Weights of a small GPT-style language model, trained from scratch on English Wikipedia: 6 heads of 32, 4.8M parameters.
Each number is 128 + 32 x the weight over the matrix's rms, rounded and kept within 0 to 255. Layers, rows and columns count from 0. Numbers have three digits each.

# v: layer 2 attention value, 192x192, rms 0.129, rows 39-66, columns 96-143
# o: layer 2 attention output (transposed), 192x192, rms 0.245, rows 39-66, columns 96-143
# q: layer 2 attention query, 192x192, rms 0.121, rows 64-95, columns 96-143
# k: layer 2 attention key, 192x192, rms 0.123, rows 64-95, columns 96-143
v39:141113117066200148161105190162150094168149121101092158149111102135174164069036115202118121129127124118127166153013129095108146108130095095146096
o39:094113115070062128134110104111130124154175107110121079164145105089166156091108161145098114121080215129144143083149070141146137107096073106201133
v40:115183119098134121178145101227123126133075182105124086128157139129160109175123144215159134153159133049106140040170099123117083117099147098137188
o40:114169119170220136129130167168135180153117028205157112100093152098196128169172074139089084127093216070080110107148171172074146111122160122154115
v41:116104213083154158150138171137143143103148139111168100118155106087101133199149128138136124142101151124162124115159117108161156117133181127089103
o41:149146156174123142154151104131071150139128187148125108142103080106084156116123138145134132098132108141111115163172114116141115159155094122090135
v42:092111083054085145128143073125108079133134133133158094147134118159101144164151138160123083114076130052121151128150028193077157114178098142040158
o42:136118143165172156144140193139119134063108149145156094128086133106081128113117144056173108092139063139087190087120164094125126123212162136157127
v43:150155117084105118155119149099148145121111099118121154150047093115093136139119146158153122187095088136104118138140116137166126140114136086117150
o43:111069114069106134148133208154101129107172136149137084170066123156083092166132105111132129101090119118050125106110182148137093138207097127116171
v44:101194125160109104089133132123159162151107158134135123138116137171172144169090185175151146149072085118174148143154104101107117147119094145118148
o44:152140134146184085167092149140160108094089079111077127146154117170168119133145084067136156124125135126092125059130172089079152110171107173107108
v45:105115088152112140147185072131116096101124090105112095091129113142140055205136132119119127198124137130160108092134086102169108126121115076132154
o45:097159193149131153165127102129157081172119148105160123130140089112143102090108105126146095175092080092144127121064082163087126167145144191138118
v46:092152170140095123125148140106118136093074112118069083086112129116202136105134106117095089142100120165069104081168112141124076149097109117141181
o46:110109083151140111140128153121112130108022096168095170110120040102094119148087088128120118203099131139145115182063091115081169105109159132164173
v47:113128176211132141118131171147158066100131134114155140142142173136121132097100113143102129116105137086125157135107117213158153108124124146081101
o47:148129180175124175140161104147130085095133117218194150142153178090161145146079129112122107085134175096058125141045086131120129116176138124151074
v48:061132104161096131138084133108130121088119087088119024146166051164101092114136141207110153140125116144088160144152131176133164126148112033171066
o48:084136126149112178085150081149115143093081126117120107117154060134149133061140120136104133112094125159075229159084124107123155111150086077100105
v49:106163080144207129169104153172134153153142142138103167159113116127166139109113127122123066040130066161091063146143066135099162174102161106112098
o49:123135123117158097095081135113145119197111103080121156135118087104145163102148101131095113125134113182057080100128161126085136104178095125163105
v50:199100157134112134111173095120128169147142083127161130126150133196129110144109157100133137098169115074136157133167142100114146132206125101140156
o50:128096135094174153093084127207079114160138105115180205141153111141175111081078147147168130106153117108137086191104124055124146125161090085109158
v51:143151103161107169139078096076161212180137137082177147144132097099154127137135139108099144082103098133128117151126165168140124171060145102126137
o51:116192180083196127148135131127093144106077180105104106160135131094156144170127131117103137081120166150129114118138163069129114164093130150111118
v52:100157124095120157105122088065164189140181113125125133120097118144145136109136127174112082110177132116148140113132147175090133103144146109117144
o52:087167110085134131153164118184163186122154142087172120107173135107157174113154118148130124069153122104140104122096139046181126160100148159147138
v53:168102154115191134120158134110084156146135187104128115100122106087174186151125095178115160132073191131149170131108139142129136117132130133135103
o53:124093116125112100102129124095081123185111132096178071126108094114191163157201180132129155137115199096141139120105135152119123086131137149176198
v54:109112129127158134139108139159168097068188113194158196096127133161132126156149149068115076072159111108124159155096084142080135130161148096144074
o54:071086084107139123119103072126174130145142129103133131103073127090092110123172160105152068129144134138104122156103122115119143128113130135148086
v55:131120134093131154159141148090139112133091128142113125125050091126094148169119155125162107105181143128157134125096084099136097127190122151118112
o55:141171165146120133146212158175159146136156169010158099127086126168072171164092142109120023037097051116063124147124113152155117121175127126152162
v56:097104113144165125078052095129103144145191110097135170094096135115147119121100141112086134113135119139108114104143129145141120153144131066153138
o56:127118143135149150081077141099119167138135082120129117150138098053123126164121145126144124126195108170207134157167153136085173126102128120217126
v57:101149070100125092177187096131135086121176114121103118153141080096176052166091060066166162099104148162178132173140083206061050127101100113099111
o57:142146131111110159147135127118085101082141106082163149115122036169163091122074107135146178123111113145146105167092155065210145147168095159159144
v58:093131117102108133141099106096142147087157103102140120060164092146134098102049128155080134192163097110102123151129145123111175137124139095095158
o58:095109106107112091113122145078169197138111121141130168065145096161131112125080121170131146178160103096118154126075174170140150156136153111140137
v59:116140108123100152202118135115164166054129167092128166092171160155118155104123164127076089196105102064133165115115149082153106144136103124129164
o59:081150157155077089140151122127075154188134089165146109108165124065137124139131142143103081165155152075141121123084184142134179165149118093197162
v60:188087128158090177099102188108127149090152136160136060135171153111058113154075091121179135122168177227144124107128082045138092163083115161119157
o60:207119116095188086129118110143157173110171170110114144115095155139117158148115101131099078140170113169211130137134150109141144122106182117138157
v61:128125072040115093154157093077128131089184173138110149142174115112114121132160099127141175136096111131184145104151104075111121157136130161091178
o61:145127078072113148109176114108097185105113156117114092121164141109165095127142097187096154162162093108166080117108180075206111162168160118113149
v62:162190076102164129114089090147098060113117118112137119127197141127138066110071115131108113174124143077136164139161134125145150169112195152161104
o62:149172151109175165139093138123138131148065129156130193155164098141159114205127134125151157104117099178137152147163136144128121108083135111132156
v63:104149150199133103118136096149129142070089168107073095129164117182119145137113103129116151112144155110115156115133125141083087133131117130108187
o63:090150150179130153180147090103106102097079107141173132168086103208146125144158111177077116135105142152170154108102101137095140078182106131139154
q64:146141121144116169120132116157146082133109111158148122122133079136099157150139108101104168156099157117151128174140134115159148150156154107140110
k64:060091079122187121093135159086071162032126163077162097161145188120140194061139177114148105151130053143159108114151083167115150143144124092139179
q65:151109143124126157108144102110152154108128138146131148111129073153092160154124078142111166138124142136148145186139133128168145175125178088121114
k65:162142139158127088122154159101124131096128109118115125128153091154108160097134159098110150164119121115124096081133100137128087114105116147124132
q66:125151182113128087158136080099115171118090143086095076127133110162119114131100131112126123168158112121131111112113109133131161158121157127116108
k66:094072169088142150060155153157094142070164146142115128110137137123125116129160145136123126147122147128101134102138102126132119146128122146118148
q67:133141155122105116151134144145145130139135139096121143111135109129094142147138115126129111158107151116171132110108115122115130172108162126153137
k67:130143148103139049143138134153136134105142115121097188114136057025118120149164108117131131150062109123131076112132100064120069083117130146125141
q68:146118141130109150150155129124158095104113122118101179148129077101136110113126105073111146144111201149110135175102113135084162132163136092159097
k68:143105076113141123113130161132157067165156098102121112115135119117153104178139084090166083150141149139118179138136138124089098104144148158179109
q69:153192143108127148133131113100113119136146099122078056108128128111133138114103125097109111082112155083121083173144130141153122138149136144130143
k69:120165129102134115177109104086141133144104120104097113140131106108178100132145115096164107106096156103170151165158138108141143109134122097181122
q70:142127101144135077119127124151121156131104113134096132115129130172114094066120138159112142121129127082129096123135147162127080157142099121127089
k70:108166140149133117121120108102122135105072110105107177079120098088119158154109149102153131191100168134136132095134136152107104138109149091102138
q71:130112092137105137101129105110094127135146118130110102150131132110098118149126092098149129083068148153150139154153139109138128135101121139150131
k71:089141151152092121143155109137082142128135112111120127156159168210143152123146095105131084121142156153117151110153107078085198116126148147151073
q72:106113096104139099150083121129098081107127102115147134159119158151114155155126132098150117090167129177145132153122118158136068087113153143131131
k72:146158113122147139114148105117127181084116125119139181125156143101132126162089138131103116160133112141140116113108142099129110194148112092115107
q73:116109170165160154160136128150136124162134144132137083187117142086112129146174150081136142081074143146132141186095138128174073095142138178111194
k73:174155120114103113130127139130139147125146149100136133140131109139133151177188098082111134145115139191122115157087091107146110066156130129125153
q74:143102159141083129145143167155119134112084120093132156160156186118129141144125138127138101133158127137113145103116119064092106104132129160107167
k74:135117143087141097173190123127108073151135080136140124138154137112143116118108121137125136091137171112111135147102148088134116137165123099138121
q75:112137095143103140147156122127145118140133128168130103085114139154129111136185104164131187139132113126163084129139114166127147120124111089134157
k75:175115101119137089090096113148136120136136140077135111101170127142119110117157086114130144157150095117077112143139121144121148083123154119162162
q76:171170145154119115143122127144118119129145132115111127119144169231135124139093126178145132095148080153169153088145070127095188101130148119095134
k76:136122182108106134091083110134141101130131147137143109163154122120155123133081147080136123128113135136138096111109155100110142115136083162084135
q77:131100100149131153161112109099134147120153086130126130076158134139107166067136140139135179097126100118145156103076143143145120132161097136140114
k77:118174163142137077154113111117131116151117124127111082115115121183122128141133103113131127124136100146125170140094140104070130088140182160099146
q78:121145124119158134129080151110125132102142146138145109129155145125167084135139184095147099108161118133129124166111117158133160133157137147112142
k78:149111162133088095091159130182147106149155116144095133105100084098130075153150111057129137126133150148093143139140159140133123135087164146141149
q79:119153148140126123124129121125117130128160165090110112137111122143081095125097120103120122134087145120134151146116107120127135136159107120192103
k79:178136126105171081152087106077151174165146107082117119103109079132160149100128067102146133154090113113133084125156098097103107156136117126111110
q80:121154153184157097122144109110093127103168171172087121170097114132118128102152168091092122124113143113054116158091139162161113142149111130182115
k80:185166155105111134149112085141126134205111146102121147126141084111116118116122095119120109152091137141142074124135123129128106144111104159163095
q81:109152105140143146113160140161161131124135115132132119123180140156128135126119128104127096168166155157157141131137114110114144115191143101110157
k81:164120121189099105166109137151146133160108149097091155114159094160127135141134170130115143158156110104144110133147129142166180156115140137100134
q82:150154129097105142123092055164102129125094124156139164099094144134140167125086139122133121146170126145115148104152129154092131108088082151127058
k82:136158185117113096123157119112148110072126129123104132146155132128132142141136102101140147094148120195134130132124166096162091132127138110075153
q83:152152111158106118107117150087144091129135158122108126119139114152074115143149159165099163180068102136152137125158126168145185132083139108081143
k83:150105142149138124141137169124099155109101163150158075147163157125122122100163159128072143104136059170108115160147130141134137140115102156130176
q84:090106144131121101095142102129170183133155097139070138172137116139149146143170161097119113090083176127120137164142150109150084187121128136158113
k84:100108144119125150132125116130123123139134188150132100137115161085114146112090160163103105125118154161142094116109095158176145135154124121097176
q85:146115126134110123158122093144133168111164146086086114085125104161171121099144173126138091132053177108119167125152120158171143140095101098164069
k85:162140091150120149119130136128129131092158168094160103175137091125131147132131092154108138134054085118123170161107119088130122137179103112101087
q86:164127107164134108138101159156139142122126117146141111156157163114064175092124139105143094165163117123122122131142065168152079187127096090103156
k86:106085087133114121114108107071110099129099128113129120120107155140089164136108122142139125108112105122134094127114113153162084164088166119093139
q87:117127107119125069156120139151115085102129155113139154124077160128141162125152136161179090081124111164136155142192182184113101128123148107132143
k87:126077104151096146140089115151127055148084119117141140104125099104147139108153138114118170219093160162105128117148157169125153102114135101138066
q88:125141115200132118168152112159117164138118112108147091108125124091094149114135131118105104140082127086133107136129155086110146110140066082120131
k88:085114106100146098145084135142122124106128116123114139113178102069098147180132085094173163129101173126127116183164160165129095068123149151095070
q89:148131142103067142075169106129105152132141109175101131131158082124163113135140106068109103093131142092158188164117151105125133143113154150121086
k89:102182144084144116139141151130145156126174130120119175137121123142110090107120176084124149119106120138092091089133132128120105127152114149137137
q90:156150103137136113179130128127144142177165117102155140140117121136120153106158095218108117104117164111134144092186121135140100157146114141142095
k90:123127155170125183150109171110088147128134113137161113152124121138123121100112145127110093092143134165161100125096138154084097109097154104139165
q91:145165118143124116115114142129118139165147166124138116159154148111126106182162116132139164150181068150161097114107132108083117079147108157140110
k91:099125097155115129123118090160117084129158075186151148113133154121116106134132140122142101156124078133164158147160165144113118088142115138111117
q92:131113093135096109121157179147141110139157137132196138158131165096183123127151154130147125125119115138182124116092059114112146124150102117103074
k92:112146108158128146166086133114179123187134115161113136082125099126099102165127090134099082104108147136110130102134124092115114127124148108106097
q93:086122130100152124108081076103159173140125131118119159111151145187141174131129124163159122133150096155127134094121156147117080120133157115113138
k93:127141146138137112164068162138165129150132116118103112157128144107159142157124132156109101136129107109094101089114094091141140142142085148126104
q94:133133145118152141149165098129102111091109122113106158121100101150122127106097116168114109151097121162154137090131189143095073126158128141087142
k94:076115085103143131105128128161114166136129165107126119144115152125129139093109149093103132175134122104142121075138138122154144134137141100124184
q95:076114103137112115105103098149158156063078166129184136200120081109102183120091131116122109141131150148100167147104110100111156103120141086194136
k95:170203124117108099122116143136129118183136107083135110123114168167062151126149121100108119098120163091095111132141121154080044164164124162116086
v64:120158129145110128140128163068123124090168107151140121094097140117142106098153125076130125152109150081090146131085134159138158146092135209131111
o64:136152143115116161130078110099173139169194129136166142092170077118121123126142133107146106166121159088144127132120134158145109115098158116110113
v65:125095126160132156096100166164101058140141126162157170154139097086190104141097167095146154148132153114084130095093136204104131158126127125119094
o65:169175123136083077121139193167085124120122143139151132117087163146131088127150112063114164144112089113142128130116092101125150163087077128109072
v66:125152118107118175126141127118105158144135123096172103111128127106115142124104112116128132116133094154104141144148126083135127182085150077093159
o66:094090087132104134103154120118144114134115141103191168119153119113093138113137117121164181117098121118149139089143190148121161102110103115178130